config = dict(
    rope_fraction=0.5,
    tie_embeddings='early',
    init_std_up=0.0395,
    lr=0.000895,
    lr_head=0.00987,
    decay_fraction=0.915,
    steps=6496,
)
Each number is 128 + 24 x the weight over its row's rms, rounded and kept within 0 to 255. Layers, rows and columns count from 0. The size above them is the row's rms in percent of the matrix's.

# layer 4 MLP up, 640x160, rms 0.0444, rows 491-494, columns 0-159
size [100 107 103 117]
[[117 162 128 124 158 159 105 174 119 119 120 132  92 137 165 119 142 108 129 132  85 122 110 113 106 131  96 134 176 100 129 145 114 114 144 150 143 117 120 116 137 123 110 102 119 116 194 132 162 136 117 133 123 143 139 143 128  94 124 114 146  87 129 142  97 160 178 110 139 134  94 113 179 101 159 139 104 107 133 174 113 115 131 129  93 143 127 113 108 126 170 129 153 132 120 180 172 151 109 125 127 107 135 106 127 133 137 151 128 141 151 122 117 113 161 111 139 116 134 122 132 114  70 159  97  92 136 133 187  96 122 150  96  98 143  97  89 171 122 143 152 173  89 146 103 115 118 132  87  93 139 118 150  87 104 144 129 179 154 142]
 [171 123 140 121 119 116 123 112 140 158 167 139 122 131 155 102 180 110 131 132  99 112 132 125 148 122 150 145 145 167 125 113 136 176  91 123 118 153 118  89 125 133  74  72 120 171 129  97  94 123 149 145 159 142 140 153 139 111 120 168 134  74 137 142 128 146 114 129 103 148 131  93 145  94 129 122 131  86 130 152 143 113 102 111 130 124 110  69 129  94 139 171  89 110 131 149 115 110 106 153 107 108 122 131  83 126 148 102 157 143 151 160 129 147 109 158 161 145 151 127 123 162  81 145 125  73 143 109 134 131 146 171 104 169 121 113 110 147 140 146 149 163 168 172  96 131 128  70 151 126 128 131 146 105 146 131 112 126 120 133]
 [114 125 112 158 155 148 110 125 149 110 160 129 140 115  99 137 149  83 151 167 122 143 134 149 113 142 148  90 132 122 135 137 124 124 131 148 102  98 136 114 105 114  99 178  96 118 132 146 208  94 171 160 124 103 154 157  87 137  84 130 120 133 150  99 117 136 116 140 140 120 146 109 119 116 153 149  78  91  84 181 138  79 144 123 142 188 130 153 140 113 169 133 128 138 142 161 150 125  92  81 130 137 130 151 130 161 142 130 138 106 102 149 111 131 137 115  56 125 112 125 135 177 122 135 112  90 138 128 134 130  92 111  96 135 153 106  86 168 105 133 154 153 124 124 118 122 129 132 111 106 133 155 153  90 115 127 137 139 148 122]
 [155 133 128  91  90 129 131 114 155 164  82 127 112 197 102  92 125 121 128 137 128 129 140 153 158 101 131 101 127 104  94 123 140  73 112 100  94 140 134 179 128 105 133 115 135 206 100  92 176  85 120  86 140 170 149 139 155 124 124 125 146 127 155 139 131 133 159 110 109 139 162 121 164 100 101 143 138 112 141 121 101  94 149 117  81 114 108 111 112 130 155 116 155 163 114 159 146 181 127 174 113 109 123 146 146 102 105 146 111 120 120 159 112 118 117 134 152 115 122 152 158 109 122 100 142 124 152 143 130 142 103 129  92 127 105  93 114 171 107 122 117 122 112 122 136 105 166 147 159 161 112 133 148 137 119 143 105 142 105 147]]
# layer 4 MLP down (transposed), 640x160, rms 0.0398, rows 491-494, columns 0-159
size [ 99 106 102 115]
[[157 117 137 125 124 150 108 124 115 116 146 124 140 127 118 139 126 132  96 106 128 111 141 136 161 118 109 107 136 126 177 108 150 100 106 165 141 130 125 141 110  44 142  99 120 131 161 127  73 158 125 107 169 172 134 115 160  87 127 140 114 155 121 159 173 139 124 108 155 105  91 120 125  94 131 127 108 125  96 178 168 102 147 161 107 134 113 119 104 161 126 142 156 157 108  76 157 119 115 134 111 108 124  89 157 126 116 138 102 151 164 105 153 176 141 127 101 176 141 137 143 136 135 129  94 106  99 100 117  97 148 157 104 118  91 106 122 164 127 114 157 135 141 124  91 161  88 128 146 134 149 109 112 100 112 160 135 129 178 138]
 [153 168 153 119 117 120 120 167 147 145 124 109 127 135 141 125 162 119 144 144  94 128 130 118 112 136 173 117 110 116 108  86 135 134 134 147 117 121 110 120  92 176 151 122 173  91 176 129  85 172 142 129 128 140 117 108 156 117 153 116 114 111 167 111 164 150 158 120 107 144 144 148 106 143 120 154 156 125 144 121 136 148 125  78 116 120 142  88 141 138 137 131 143 104 130 121 153 116  99  98  96 140 105 114 140 145 100  75  94 136 166 128 121 115 152 149 109 132 118 145 122 134 134 135  68  96 111 143 122 136 156 108  80 182 106 144 103 155 117 109 157  84 141 150  64 103  94 135 166 133 113 148 134 124 177 119 115 141 120  64]
 [146 120 118 140 103 161 100 143 126 134 123 187 161  99 139 126 149 184 151 158 107 156 121 118 126  84 122 140 123 117 121 161 141 112 150 127 152 139 112  66 129 156 127 165  93 109 144 161  89 140 114 122 117 135 143 113 127 159 132  83 102 123 151  96 167 124 148 104 169 124 110 146 128 113  89 137 130 153 118 120 165 134 100 167 108 112 137 139 160 122 104 152 111 144 108 106 116 177 111  87 121 165  86 108 130  92 145 142 108 135 150 129 153 122 132 111 135  93 144 168 115  85 152 110 132 179 123 115 140 114 125 135 168  86 140 130 128 109 119 103 128 127  95 128 149 163  97 139  94  98 117 143  88 136 158  99 106 181 124  99]
 [ 93  92 148 144 105 143 162 191 103 126 132  93 114 168  90 137  99 125 130 123  92 175 165 132 158 142 140 129 156  86  85 149 129  84 132 100 112 124  73  87 150 146 163 190 119 104 130 135 105 157 108 124 103 134 119 143 142 126 172 122 111 124 122 118 133 137 101 147 100 123 132 169 144 151 136 142 151 131 135 154 170 152 117 117 103  86  77 108 165 140 152 115  99 117 134 184 149 121 139 184 110 131 144 124 149 124 127 116 149 117  84 115 128 115 119 125 134 113 103 129 156 141 112 114  83 127 130 137 130 144  90 144 130 124  95 147 136 188 122 120 140 117 115 152 135 148 105 101 136 138 111 114 117 111 138 133  82 134 135 151]]